Each number is 128 + 32 x the weight over the matrix's rms, rounded and kept within 0 to 255. Layers, rows and columns count from 0. Numbers have three digits each.

# layer 6 attention query, 128x128, rms 0.06, rows 34-63,97-127, columns 64-95
186121132092123122119158139111122127152132153152106148129072142128104134131144121140134118142182
119121123166181112143153115142214121101112086095143089142170168135187081128106077124127138155147
126149125100117113177121092140096125142120146140115128134106149140130126155117114158127114109117
096126092065126148072135135056162141138072129092108102149136188107119106111115139078123118122123
160125108072068165136107090067164126112099168123067119131070174124140127084168091157114141043114
134081098093087090120101116159073037153086102121190140113121159161090126175068118134115122135070
107124123149126132124131073137051086136153131091137132114144138117040114093101154144140127136133
073133177135158070104185149200088141193084135073170136129153125127128120116149070116146164088116
198185103154069149192124140100195138124085099109144122112113032142174185151147149160155129115079
171063117148109099112135187109201142125136102106100139118055116075137150115146080167141085147105
190173105130146157112093139084096104116183133110145082143131103113113093123106151129123128115179
157164111132133161218125075088086148138100071114181114075136123087141168106111156173150149089166
126189130168185131077092164088122080167140130119104126151146220066201188184110138156117058089165
128068113104116110074136129143157073148142093134065118183124200140215141120102093115152166043136
096130108126129102130105137176047106162152148113097099133159150096152121088112153115133152115121
091170168112161128152226143126124083108147080153096117164138089105138077134125136051076164158135
076178089124155137142181130166107123069120121078150162127102153114118156096113155052131184103120
140107154071149101112115102181157128159109123076137168099100140156153168075104107102103079164184
116163106190179144136087141116164118129121153159125114104156177149161099123119171136134124099077
233201125089105112097124166183151115134123141118023196147130072161104106155162116109145096159135
083084158151136114079146161133073128188135080030130147084071130130087172141171120087137103088042
165102109065099167062020161098138166128094130112141148139196181081167161134126129100122118162130
110130079088146139060174119111102160144110093123174110096156125141166135175076092144178078086114
093142111166146100190159155145116113112082115157147151147154191088127127131135157142190151143230
136166104132106101091108143117101118099151156096140081191117151139123157034174158123107119044097
199117111082158130091162139087151157122073084096098108120097184111148126146124174152114178190177
140122112133186147114153118105184047076152136123129105054172154151106114113048137121167148099129
105220132149090081094133146131123110084150041117150088167173090159128128173138179099110135129184
164180122112007139110139133125152139084107105148130128110100099173139136164068129113070211134052
150117117126057178104103153104113146097105100171102121120100120096143134101107132156155108118054
149128154126032120150185150114105137117075116158159119080136103086107139095106124142151142103149
121119161081126089154144118165114151142116112119163138083093138137113134145143104141100121078168
103109117090120148132104146188128135138128126139130110155135136091142086120127107150098148129144
139163161100112119108127165154121148131105147134146118155164094118153141214170115126122160079147
177128067085145098143111120120087113161134068144152097128141173088030115159068141143114198101174
167121155082059108120146148127102147137069078126130139080153103133083088119129062125117128126139
124099146098092133165180072126135109148148151125119157123116129110126115153126190125149173153151
124132101131127148110151128149130116090153107122119157149140158125146133066036164079117124103092
131178114114156101143145156149100157120115150158110136163077129082089131169176151150106115107139
092164145142093089168186119109137095123091114137108150106150146167145115174134175170116161105147
166113096108090157149112124106206166144085138089160111176093070181108096166120077144100127170086
146169162102133122144085114150164060126154073153177150139081102093133119129099134164143091141119
126096156081130084130199166107073144120134174107132119200144128148163091140141134146121141145124
070082101148139162116125067112107077143143125113099120100086147093144117125078134141171087181174
054119141109167178093139147093133091163192117140135121146164129118095176108111144118133154080086
121110184213132174129099108131158095124148150115139116149114141079083202108161137143113166063106
159147182086139107114177110141104129145173161163124141159164161128165109156162155048129127153118
121164130100094069158138108196080144097096121116169118055150173141060158064181193038119105159089
131142127125112118147101155145146147155188139177088124172118134073201080163077111144127067168176
090160148134163189133072124188146171101153125105082128138097152138144153120184131090165093166103
154093117092093106075144170099125130183062124093053146107106150151125171150134147058138167125121
138193090178112132125094145095139110122163158163144129149124117123168135045146144103164095072098
136157140101160084096092116127158123085178099171084125056153158118106174131113091146104092100157
122080134124108075127175116149102142176134127126096139180096068130089157100137064119156093084184
170159129148058146127172129143142100150226164189135097133104088138158163066085150155132141069119
142145117146112072092130114141120110122122112167080110199151142163133074136080183183064095115148
149125098080086113119145113101191080133097120119120176103127131127144195123096194061062153193148
104087113115149147132069173077186176092104099088114081061098138190104086154076113087142135101166
128091112191086148027159170095170097094165155108112084128111144124129149147139131125120158131124
132097175117113143171120138057131147101131182139141129078144127144187110136113170138098181085130
160123122118173161133151100208215178159146117105095162112134111158130128160200121154137095169188
# layer 6 attention key, 64x128, rms 0.0607, rows 33-63, columns 64-95
138163131115143094119122134105132116142089120091137152107105169143137101175106133140108135180122
166122083144108125121143147125160131135068148099157122128157160153174130132102099145148147166105
119159128163157123151083165150095135085120136146143117105141129129116135168130098153144117064110
127105096110102112146117165102125168111161111132077146127114167137158117163093141134166070160127
088139159127171121123094146069081191104190118111078095097167103133131097214210160112099092161154
151157133143130177081162128115172116152151123147132145104088107141140189128103157147163068125128
102144102155125127130192165153130123138177139088112072103111133139131134136179126117118170169117
143096174173116166125125088154141079184103119137109101070124083110120126077120037178154139092121
140111088131115161095157130141144104119137128206130136129145134110123102105111122146092155159098
088128104048124042080143165109130113102177122107128108123111168116103133122036161114118115202115
081150113114126127073176142112122130170131147209110158145093147138145102166066170145093142119176
101105183164084108101147141201075110124061128166107110147243115122143122119149103147162122111142
095073109181172163104100166141082131175081126109171146188110161160145150166044096127159121111153
136072156151127077129213109148114157074121065159124141097149159175148086109208138132115175141081
137110078089130127100173101182110185217136085110098163100131242134139078144156122050116126126087
168081136139149125137125121111126113092084100129162120168146100141163120143117095167167165129095
133157029118155110195103108092161154140108085110133160090139136109104157134078200126137080120160
121127182108081130140106076104152103158155123173103106162109122150116110210143196180126139135122
118136084091130094053115164168147214149127123158112176187063156135122143123150147117130134132109
120161065041117085075160151080162127136165131158074151134011163135138154104114142117077109161121
155091121165175100165104085119105080118153117104108103095170058130170145097153065117138125099140
153109154127102177189121134108178192140197117100074081153141122161137123129132124142098130110090
168102151159132120165130158126079062170145108160128143153149105065112104104120110112208082097117
096117182149096142121087126186152130126121109153200141130106130101101132092172106143086209115182
138191108147085187129146096152149169102121121081079119155128141171090173106141083114094139098101
141146161147203172182136063180155112109167144171115134178152136059157121149119104111143131149152
114163156130126125110100110100142072132163111057132142151201091085103092158123178138141085123082
128109111090120081184126131152134101159114143099124158091135109067070160092104176123117099060132
127144087125088136160151134147171165140063079141112183142136144215120104109125134089182151136131
073093198090158149113190112134098094195174069114070140142166147149147184110126183131111098111112
139112145116155109122145132077127118146131108112107102200129096111124149073096129110139171068105
# layer 6 attention value, 64x128, rms 0.0599, rows 0-63, columns 64-95
137124167153159121097055106206125122182133118109125130110144180127164157115158108103207099147161
176149158100145187120087100104146076130108112188167119072142088099125156103071108097096068147109
170165141118141118107115153165121156124104150164163169152103138126121134081121127203148093141187
145084162109154081080110197179122200116148150148117190133099156145134131160146133109076135140117
116098137108151148118140101144111172176101087166097121066086105123080077145164102133146115205124
118060174076182138154141102145132126122118121091091131139166202115140178113183084117215123100140
149127143169162096119095158193113102117160130110157080071131108112123167144116147113130123094145
146196093126114171065142135139088110101067135054128101121089115151075169088116168122139207142162
167094169114160103160118161160085149101173094131180049095137144133163110151149171114150102133115
091106115172106044113124164128110154146120171081166063117129119144148166067118140132118102083116
148060178099098150096170132057110115136046123157084169164185153159112123171195103094092148193179
139185096103132130118110052110153135115066138126136129131132106170060161125101104198149117138159
078059127112130124152114143106130098073126129141127126150118105087082135087098109136130143151118
135150158171118141153118147123138068154155101166102131175145132057138187133167058102176099117139
113111074123136177118162097182101062197148123113108136118151076149136125145152114051125102159138
079161110143144158135163121149111085103106066133125122100200083137087062124208132155135121137117
084167133113130108092096134111160061115144168146149150115144128142146131111094172121129078138133
065108132086129120188131101129071132112109081114161125134115175143081142127143173116101081159164
137084116105094128139137086123071080102123162149171078153074148139106117229078176150186137083126
148112100163187123106085115088144100160188170166134116120121154148166136085104184225091131140126
110108170099119118089106141142163063184116114157128117088111122118062150088123137164117114099131
115107138104116156149154102094164165097126117104169103061160145119120102179100122072132177170146
124137151093133169138104065142162105176079136154204181085125142152118138063062099050113151112181
134153145138127151124082119118140138154120114105094088106126053122124148132071123149128144050126
123098227107107150122134174054140119141094142084141151056143119161099124105092081064100130108183
163136127131093063153145104082192150140086143137132090140095055143169099114149135110123171118105
142131082069095095149108160093111124126154110136147146121148187170109143119151160114130139136171
098125119158135087112174067127101175130142087150127140122102128069124060092115137145188063113103
063058142075135153074113145117167171195146132143146189110142152128090098080108152087058118135152
106148130112103101152092129152105145148086110126158083184100128167125133174140195123157131089169
151197082101125119175119155173144156122132154157125136103191131119128172156133220154174121136092
064185137122151120165070126128103183092135128107138154137149117145143131177143119076159138077078
122156107090133138177123091104127133138114129131092186092116138125175124106124136107108105143175
130154164170092104162158108136142146151190150135095090148126158130120102147183122134132150105140
110170173053146138089113152095132111113123065143177094152140130092137148132133152101125138093153
169087130111091166066116119158115094148127106086067200192162139109139149149140104109161157118080
118151149155132141104161113100142113115103102128120137052088098124110174187174152104139069072092
124115106151127113153161140162089153139177073108064096117161092133114140140160174150072180148153
150092145147118164142164105206143094181128118119079133191133158082172105105165077136133145119072
199153125133145172066152135171114103144121162125105154105208141106128084086124114147113097130155
149137073106110179159165128110082139155166106163084166100161136130134081086164131095167154182134
112162174108140168166047135104111115132103108159135138042105124167096104109094128113135064127099
065099104110157123125078168116058084144088114135103118130105101163175108133164190100120121138133
130215130095083136087092060180138096136131152166185154092153086138178129101107146137083109126105
161110146190138064105080121091191180157163229149147111117182076110148143068184119132097118080119
133121097085154143122133104122088189094127138065089147153150094176118095188130144054148114119079
148138165157174184068119118133170154149158142136119167156088126115126115143142188138129130087131
198089137135157195096143111141097147094148108117125114124123110134089105128151107164098136099098
150175142157098089088076034165180079146075130117066111108119147121084090073094153127093079141149
121132146137064172137119181074155075135160130148148125164159136112132128093118172180136100162129
144124152126149133092131169153133117132114123162147142181152116117152150175150147135098141066075
161108101142134098102115099115060124145074122194158116110089166069133155144100110165123095127177
164123158094179170148155097165125168172125126130092067099176150187163148124138122107170157105091
171059123171110201130107098120128106119108156123122164070151126015096094142140150131116200150135
155148111140101174089162174122163138090120135126120111132129111143071070170164099141177113153107
140158101160083142144113145143086135155120135143088072096081139064139085104164163135147099102086
090106125054101131098148110084091132094109122094092156142135200145113182184143121062156157127117
083072112104088113162116090165131092108132145185164194102087136081182154052146126132120137132079
168141104121168115159133050133144127162079154120170119107132135190104162163038154108142142101129
109139157112176141125116135112151069161124125119176128132150130159176148097141150199123108136152
189130115168143159093120146187180146151106142143092148086133106143147112103077153100154074140147
127078160098163192127123157097101165104119160162114125122118149113117139138117159121161135155182
109105168093107121093129105105113157082143104091088122159112149169111074121147121106113113150131
178134116115080101147136159094116115181117089142136150145130157145145103150145096102141150180141
# layer 6 attention output (transposed), 128x128, rms 0.074, rows 0-127, columns 64-95
104128146097130103181072109103072166149132161142203110143092154056160068116140116084122097114138
110099191111179173100171176142153140104097160175193164097122137165101134162106124154149098162152
138131109136139089140171140145123153164180180194106157165180145118157101138142112163110135109124
114080199193123106034112132089117109131101124098130143119099131124156166190128175187154097157154
105091130026174162161077097098105145169119123098089157002145123142165121120138171096117098144100
074108112057166084123098169061183116126106108065063169152156125097106123153118134082143060118159
137112126172125145137062088188130160127090137112118158150129108147121186147179123075175119177110
240170133101156228148139097119154130125150134119177092150147103151147158114049152088157150060127
138094111123174235138106154120128130136157172147114075081092134067068179187174165148109086103072
142158079129079103073145102107118093148138078147173082166159144061187097037143095102140185132184
159065139118154122161122127071118109125099156130083158129099115135187102113123113125145139131168
102157132109188139184115123133088147132136142087140134079205130182079117128114062054126156119110
114058141080096135135132133102096144067147129064102130156140121174070181138113131146127130137113
108181100119166146119137153080128104116151136145157169166140145090121117070178093134105162200209
129133137128092158111126070159121109174138090170176134131137085086159153130174119093137168133125
109074150147111129129191103124149180144110133150098139144106171167123127125131118183170123130061
118131150127091063143084155057200141163090099072147140159126131089122168093139167133101126087106
096121153155115204131131096109083108091108106160057139098136139136115170098220142116121153148098
158152143193094077181069139099178124129197162171137118069122113105181107202111098160143118166096
081121117165142078160106133105122137031146154158155137134215165108152144116180142180121072122223
121127114178109111126135095165077102151115153069137131154113108143175108148106102114098151095123
147146104088087118163064171098173176125138109065088070113119073138105154191079172132141100137097
102100149097176131061085122129134111140084156108102092111134081145156095119158047071129118163142
118077079122166152152139138150140118136155120082139172135176105128113138104141068169106106110126
125057196065179130106150131052126118122107148112065176121076157134102116090123099118153161112101
108151134121127095121125128123131095113108143053105136155225072204115115173096189082156111130163
080146131203128117132112189136147144076147131170164088145132192099113160102104140139140176135131
122125139046097154096182084139110133158142105094145109133124107113124123112119134136207112129127
172137172086077148102181192091152152169148108143110104116096160112094130140098119138120111109113
085132138113092096121150124054147167156070144134183122115146134103116117194121132189129177136145
111062154189086111132110132164119195154072181171098113148109210112179135191160097154125130086016
073173118149067153045109098169158112159099168177179131180126111149118155126182116151153149072136
199098144124097180138158091161141156147104116129173118176096146131103108150133092099141135172122
115110085170150142144169081096134099054158120097206092172115112123104136083138141103120101116155
125140171088098130193120161076189111090119071081138116138106105162137165131077092075161146136081
101121169111158141128141133158102073138101051079095164116143170083145144172124128131102159081185
115102145112111147109123200194116141133155162093179151146117156210127198119132133108104167109071
120055126111103129098145144155131121163102068142060128169106214121167104148206112149133138133176
151150109167168125186122130095195162122101034090133167120100153085173072079159080109136133081164
124144176164112136104224074132150168144153161141137135052104071131157148117121075088126105126140
166087114141160134185143147170152104169135115108136163138120127146188136113103149140089144123117
177116031125129091147126093133154207122098187175135106100114120139149138162146123158097146141072
113128119138150088139124137118152126137109127186112065198099120138137135165104193130019136108099
132078161049086163125090126126112157147178153113177129116066168181125122115148116100094184123123
108121125184131100064136132115072178110099136168067164159065121150126094075140093121079054092106
153138133136090162105112129150157135110143123087140104123111123156120127105151146085154170111096
102065113071141141139114180102147073148055145209097136158176095172119104225161196145099196102103
116097079137132132150100103130044125129180147148099137154096108124187137150126143163201172077178
135131180063093191117120106112078135143161157154207138098132116181159167122140103111085105098111
149155137170160149142183182159155090151145120196130125173104065188121159092128128171135098154103
068106204132138113116115189119172137156117083087162109129155132095187181156104116102153093147130
176168124118150138175136126055117112106227169199111133066109149113133151117156170094111095131203
111124165124248079115134055127108137182090126112108170074146150129145078167111149104110091140151
152178081123127071169146085126152161108067080139063129124105114166160138155136196112168133134149
113119141134139160098100106121116082103176052136079138094106105087082065111174143163133077157134
126117120145123151059116106176136165160148078126143111055133056085094098119119111117139116135154
137158173084095126114147126121154154204112072116102106076126111120152108127094126130112124126187
174157104152127129089094139097182153121132064097133116122110076126125107139089103129129158168108
174176176112134109132094146120123099091133142110175075079195096145119141150138105146158117123116
090091157151145069158182114087172114094123120080131125099118143123072117145115064132149097167105
141133088085147101083124178142175122134020125157124150144150075121159086117129093121159063135097
137094155138148160116112165190101123098118160180142148159128146096195158178142133137182150125105
138139064101104117154122179167078135134197143126121088123131129121147175116138141130106079142143
204127094083100158088127177166152088170090121159106118125069143115108157192157114126118162108092
149122166185110168095184063149152087135109081106127146092160104109137163106073141124087159167132
096150094197044088206056102120086149104113123162161130087103075146145165103131182105093158136159
154155173136113100072128165122123143127131114094173174152093163117116130124106086094121173114119
171195164060113152176180112082134120141181144085136098108148105151128100188078054108137143061136
161213103097122101102123159111121166106096130091118080120114099169140099089096111117145110141196
128146099123130129161167112151122146095112138102130107125130107167122098102134179128114137151163
085170135126107154113131190139099147145163134137167109155095123115109174112071119114139128119167
099146132086096094114143122122116164085135121091136163164082115120174106123119121134108065133129
034114135130147092081127138151137114159092111136114137187171140140116144085163108166109146147160
122187145085150154160097173127113103095073169088103170129184156161097136162105107111157093119103
152129109121143101138164115219147145169118137079096169145144139172112099114113165179131158158096
141111098107097104132156182158109167114145141099148137165163114102104128184100152145078131186108
116171142130185126148166126144096127148087120129169133155148162105119125124108112111120145133073
148109128130169104137173104132091191109166112091122123102111121133157168143123143102147141087090
144141159076102139112127152109126132145218120126156140155167123102099152070097138150157146135133
152167049074116082115122123175124098081179062049158087144085086095126122118117187073140125125136
150118133173113136152144104163090118161178116188157149149151082032138178141110112132101128175166
122123143131161134161144097121145101106112104125156197051122077108152144109079102108123140129160
123119135103119151148160120118094188124082088112091115113176147153092098110133142075114137096134
102110120102144179104154175124148074174147208155114166162127120055106156107136139133107151119123
061144086102156195112137138155140161124160079197138099036118142059069145114138144117121126142209
146089114181125099100172107185110145159162156117103145135186164151153117111116117178136145106179
118144102161141163139106103167140141164124098137152173106127142111138124151144135112143182159102
132127180160098083151148080094103098144085170157098100133079194152147117145128185100147134128090
095102130159131131121120172201155101193132114169151115143141086099183130173160159111112149095129
120099124170136117108105177101112194138086108117145139085110192153110148139128106152136095090121
138134162140131153094181102122145093102115087110089108119143111148167114163160129152119091169107
142081116133198081134187131093151101130092111122150127115095157118093123131160113086110142158132
074118104031122114076112102085116048150152091137074181091145134077107153160173083118080150163146
139057125121104188160141090155112154127088155116109131212121192186120109070132104096150114171086
114152141145154130108136072155143112169082106064112117171202079208161094122099161132115109142123
156121110159156108168069177145186078098132139106070125093133108163138166143138093148136150111121
113139110155150137116113120130108120120165110120083154097068115186215114119091079178143104158125
152122168159117145120128121165154146189088068148148121185093168157153115187163109105120203129120
143142090154095107132127166127125109101156161144175090106121122105116121073100171134146087135181
148136151162076087147119168109171157180148113134115154081106112156155127085139134087148141128096
131177069095089134123148103143140166166129132113098103108091111111145071156173077124158178181152
118085104155161145139126140108193109131122140106184128147193096130112120133104110117133066123069
151156136118123135080103115125122113115155118128155105153109112173145101110144124138141124168076
108140162142162108079144148080170119136135134134163147149049154088144121130169134111076087113152
117152105109177125151117120133147113160123134100148128125117160146107147077123106178126056136136
155115145096136169112137158110093107156107111122104155113151110092133119108156150078163127126188
160130162102111120130138165145091166147148130160168119129154083121111123081176095125167137159145
116136092189171087130153119110127144114127143140134108137147156119146133096124136128167094158112
090165082128105143098107203148127116095167225089130102164121179132175158169082166090110136123099
136059193101155051169087090150102137116029121103127177176243144174151119102095120178143128145154
109193147198167078108142112118117117089131152133130056113088164148143096127119017108087145095096
116128120116127143122122137038125134086121165132143142162132156106116130099162153132107153120114
106183117195103119157116170155137124134075150123106115128118122087165135138132129187134156115126
082132106122094114138090114077119175135123143116186117067167131077105066093116130131109098157135
206150139176110129129179106125128103072115133175162138152081164139094139075156088129118123116169
143094150140108138162130157204068145160104054122072118119054140136089117186143064125093114132061
110150105124119110164153170106130116083104148129166134193128102162104126114110125122095139122144
151119092107137140165121120180140132184140107133142137114106137138175187153197106146132155139101
171134083085094137153214140092112162154078163085164143159135102122121143111171130079156134109198
138167138206110149177141162163127089142119154152115154056109152178139139165147132154136126143117
181161122110127114159153098085110087062171119153103091161098120113093088098139193173105143125163
093160084156165140130184138114097104164164096150185111100087166088151158070161153129128111117171
117092088150183116145110093136169152153165128142047082150137153172187082166132144108106122110110
097159078140156141108112155135149085100140146196112146127063141106064161083145119121137143117145
077140185157083116114113128133104100199176124152103149063151112146101138076114102163085184116077
114135140121056150154134135092161162090124140138151162143165163099120080112101111154082143161179
134136125125136120134116068140124137171132141133170169103134146118095071214160150158151149154143
101125114176149118148172116105143191118146074109154145109082107140126092086139166145168136126125
# layer 6 MLP gate, 320x128, rms 0.0876, rows 0-42, columns 64-95
070112059090163107158118154097111161139100130170111095164105164088087103152087146144137091018096
113100092109182108071040164122129156191163136189125179091132106112174087099103138107137112160055
135137121110160103150156145063138109185122112128184088087162124115122086152140103109172109118193
128162093150118072137136082067104128092139120171085142199139146106138117154128124123123141121123
156122122087120122123098123109109156175047117142074118141126123088142137117157145114096116095148
135058077142146117116063119162108091114114088089119097126171117143129162153123127091136054123145
128144136046122130123135141130143113162084143145125099136134126108106110212100131118148189132093
105097199140179155121122145089161138172144158142120168072128122124107152125171133125119125095101
209027172201156106144187106191117180094092181102111122141078147151117143076137130142137088159120
165181133128098140123148163163122176100125087098163111126080123130142128169092172121143102139089
117130165195087072095133125170117114100130215129157141157131137092135141149113121151167102123093
114134105126150107106176157091146090109091148134106142120125184096082111164162139072073082118143
075108090115116142152148052136089096147157134110146100125108148154159111144097167121163168153130
121128106128132082181103162139103149167137181131121060087179103116086139085044153170158092137109
081126149124123150083133135091159131124190079158125073072108143136174081142104092162118081074134
164113075188105142183118162134156122144110163146134077059191104110107068128120083151133131212085
134116129143157174133156132108156069081143137098123108169112156118158121109031098202190125116102
126123135124168058170169131166132185166098144110100125115090153091164124160134145121162132164119
129116123117125107077118155156118093092101089113122171205077145080148165158109127124133135131089
163103082139160150140189154091192157143117159143103097180163123062146132088173099147115149148149
105097157134076115148074110143111143146157226161141102131159106142167121138127147038178098131059
124120182133137087089158161166138156126076133110131097125091154140101143159146117145148140135124
121120093116112159061074112183085084142085185141147146083132150141157140134109105177078206139126
152163124088122097112166149107067138101148190071114139131167141094177143146147076049174188211151
115115095123100139066127101201162137187141124163140164118106090105127130154099135101105082094119
097151136118159130088150137135172134182049122123116115083085204133124118126146141152085138124157
152142097098116131093141129111170110108061098117121119142124163065160151137129088122147170109108
139172129105092084095130113136190129145084108156169175105160103150172199114102107143123151089165
141155197116131074114138127146131022105159106162102124126128136101108138128084107146111152122117
097137157157128126100153160154174135124108141115114150185148189116102114169197108079179110178113
123177109105108061154102111092138126141096136064173178106108148170156093134162133147075078144154
119137096148125144180084111164152148169098129171111090133130162137173182124164131110176120110087
122144056142140116182120173190122140175080104110137108133102156125143131180117146149134106130103
143186095136139074152046148205060139165095144105121113148121150138151191101172125162098117124141
104130086136133098134119193097133111086130139162120154128074150162147182224098118062131134105115
157139065110085051142176131075158151111131129145110138118136143093184112093106104126139101064127
098106116137094119104111116150169112099126111152157117147110207165148164155158160139127152116147
161171125109139131080169123140162128106148078137157141106171141125106111138109157117131167123070
101075175121127156121123120127165085119195136148141180145140130095115157123064126162137047075107
146113124115117123098171197123131143101169091160142083137119145143146116154151140089108116131124
146170137123135118092140122123143139064107144135138147134137177087121184128127115133102094073090
193059122113161085116144125126162139140136126065108033057129212116117172094143096158127125148164
109147100142147147113124110098115123095137116095140138127118136133081079113157141118158144120118
# layer 6 MLP up, 320x128, rms 0.084, rows 0-41, columns 64-95
124074174144158086162085124130124145110103174143184134148144146060063141118155156126066071142177
160144210152068182133088115105109146143104204138165094089027165086059108146106087136110140155160
107125173099088095203163173138134122174114126187141112090149162105131106142172159129160144069120
161133159061177126142144124092121095127107142143143118098133137130144101124082127079110124152145
113067148150083129173115155146125139119142191134085101117203134143125100147110109059144117135114
154165183142130151143185174166147168105115157131128121089166174098125098183116186108085132155130
214180053189112147152108137117156122202184114104110108159176111087157109093077094139115097080124
143079086100106143122058166130177153085114114111162099105123108151152091105106117087133078121086
072140152086100170121112142167152079115076154102076162087145146165135171083183112144123119162137
104160146168094125145093112191149114133166084126154117180092142166140129166137117145129127115073
139141122110163126125153163173181104164153149122133164129160166131108103112156108126111184147135
159143113091123100182184100114134126122096089099170093159117142151110147139121090103122245125128
130099120162167172124150124052156126159162122129069140106144142113168138130102209100151142130128
098076172116122137176120164144091116121092186147155109108173137066137131135142139151062197089075
168165138170105132121124064120147167134119098101119183131157101129077099161174104092168095079101
086114105096181166108145097164156111173151113149125206102054179108075160134241120087107176119154
116123133136127153171169142104124121112095120151160119170125139118135122133082149134149140146107
069143146168156124189170113138201107102111148135122133157129128109138080136127129129115174130149
114146132133126183227130100192173130141071133092190135154185160165152130076121113078165153148149
063105094108117116088129151106088081109156100138138137138116158111144124139123119063112081096154
125162150135115071088059139087097086097117173106143110093089163151142125205134048191170161108081
107195072127111106179108123064107179064099144074081163131185128160113117163112105120113134142122
137138136105143147098160118177140163129073132160110127130126095071108109109093138165110088190143
110116131139098187125129073113112145120117206162092152076116139116129111108164056112182075195108
143121142128088145123157148155182103160090095124119099107133131148108109136154120226162097165092
102138134125105086151149158188096113098150075107112101175132136184171149172095188132116123159140
148127067109110149145153128068097116101103124143098112120144125126135090120152122178082151076097
132143166115103093139151143112069061118147092093122127101122115148144128140074136089135092136113
118150119129137158130192083142135163117156114131066138115099122083083127145083172123084146135116
151119209142186130133182113126116111160137132113095143130069164130064102100094094116113150156172
060129139088146138110140115164180116062146128126140150189157128047110151125135151177094113122119
127127106141128076138097122130124140145123112135123098114139150123165101157120188094182140152136
109145093116151147058102154140151140090158154119138147085159133087130083112092135126147120152107
061133159136162151166102154155090126098170108121151140130138120117125087123113166105119100110164
099157095108120105158062196182116130105183125097186228133165126131108124117088184093141094188152
130067095138084183088107121134113136110109123178137184154122196107169134136153138143160151108092
141122077125094121047131155142121165122145122140178097140109104124121149152135151101061126125141
136128119145124122105092105156109127184191121164127087061091103109117111107083132186097139085143
138103091180179128124133115097142099121095186170088075114141163095057082180147129102132108128166
122143164156105138097081088127141090190102110125141173148220132107098125050175103135106111159162
117174087206131186129101150107081147112107145110129161103160158165127062092145151145193140138150
169132142148151192107170088171071073114085103151100128124151192175146138117163064105125155201136
# layer 6 MLP down (transposed), 320x128, rms 0.0855, rows 0-41, columns 64-95
160141102137129145117101082075137098116090142120056115112131117064146135123100104228131144118115
102107141145124113131156119152120122100102133109154145103178153149136153133142154097170113140168
103162116143118094128068110076131150124156170131122118108219082104122126173060088143100134150152
081103138082138138115160107100093107120130098143176103113072134083200096124116145090195114132083
181212130144138129135141080123105181121143095069158155181084136143151148159105160120077144144153
116079081121149158143160087121148147116163170147071102157144140074105136090162089099147114107078
122097204100107140136160153122159141139128114121109120120077085136132085189131114113079106122104
131115095193121075097139110151096106183124163087181082134141187086174187099134132096144154134137
092122131118144200175157200160218148103164187114056172159118101131161146120112143186153186111140
054210088149162124149104129191103113123090133179088134175173147140106151143128160151151106139112
150113169144177091118123107117223094123187107084160139129111090121097147136104058079090097097101
092100124096091151139044137145152086098142183095124165092144090130078067140150150101135136161117
122179093171125121049166175170144171088090139046138097186119067101081100137125190132124142133102
131133035128130144070153131169125110080147086187169125192163128100135085116070081113143146132137
171091138120109133118196092097149116153129146105114140150152100113101104143197153124176163148135
142138134151124079102135115154118140107197076086115133137067087173128152104115194085139119080148
168117176175125148094175124200144159111155079100078089126144152095137150117079091155107142153155
146076113101102107122137185080201085086103135077130090113102157133107132136132131174096131158165
095098153066159113114123108132167139127119110160049107119157140103056033162194139175183112164155
142163122164139124139159172135161177104147129146083145153209100121094147090145127140140145117128
077152107113127126141153136150137175169158089142116119092156134138103095063137154098179110152121
077081129102127111128131073128105107133146136119135088096130159201147165122123103090072093121124
093124131124169115159128119119073126086072164147139078141171150145134079102151137070057100151117
102112171177161123129100147147135084121129084156110087080109073140140132173157140160110147089149
123145164153137210120104149113124076141146115132083154139192105128119163124180059134110121145077
081137209101097154109094094076196128155122149146147111117063107088123151086096153179142099154152
138150146149128148152218113123114128095085127115131122121148125152130141128164149139166127197113
134072121147062063150166119108138167192130156112041083158093141162234127158150125152157174088130
119106157117122102129063183170065120139113197140155100121119112129135170093098150107126188150125
171160126110136062154114114131091141159065164160128115136137146161113091083093132093130106116163
132166077141124124112153084122124123143157117109184130153162166116136141147142119106142128126090
083161106171105107200132160177098163146115119122078149169142120117099130090105070162136193135114
059154160166060156120197100207110104178140095188165163154111121167141118143129147161126162165145
204169110156102127128175135096219111054151119123068085142102100174128093134130132111156171127116
096192170206128037119096129146078176083086135094165037099154151132115103140122101018127146100148
129149152131150159112213104170153147117098197128199113087092072146130179134068164086115185146135
070085132118098169119145110130125115119049119118088127145138115153041104132132093123110139098133
090128088148109116161129155100100099090082121150121170148108174125129088170149136130093122105118
168161119127134150129053128107068117167141180143118123173137100144164094131142172143115131130122
066171104036115178061053137126109154163141088112138136164179165060104102137113151123069143130167
116113142093095116165142126087148130145128192092158130191110126122145183115149193075120132078143
078143113130126040195112175100138147110133118109153124109088110132179126133077131122125086108104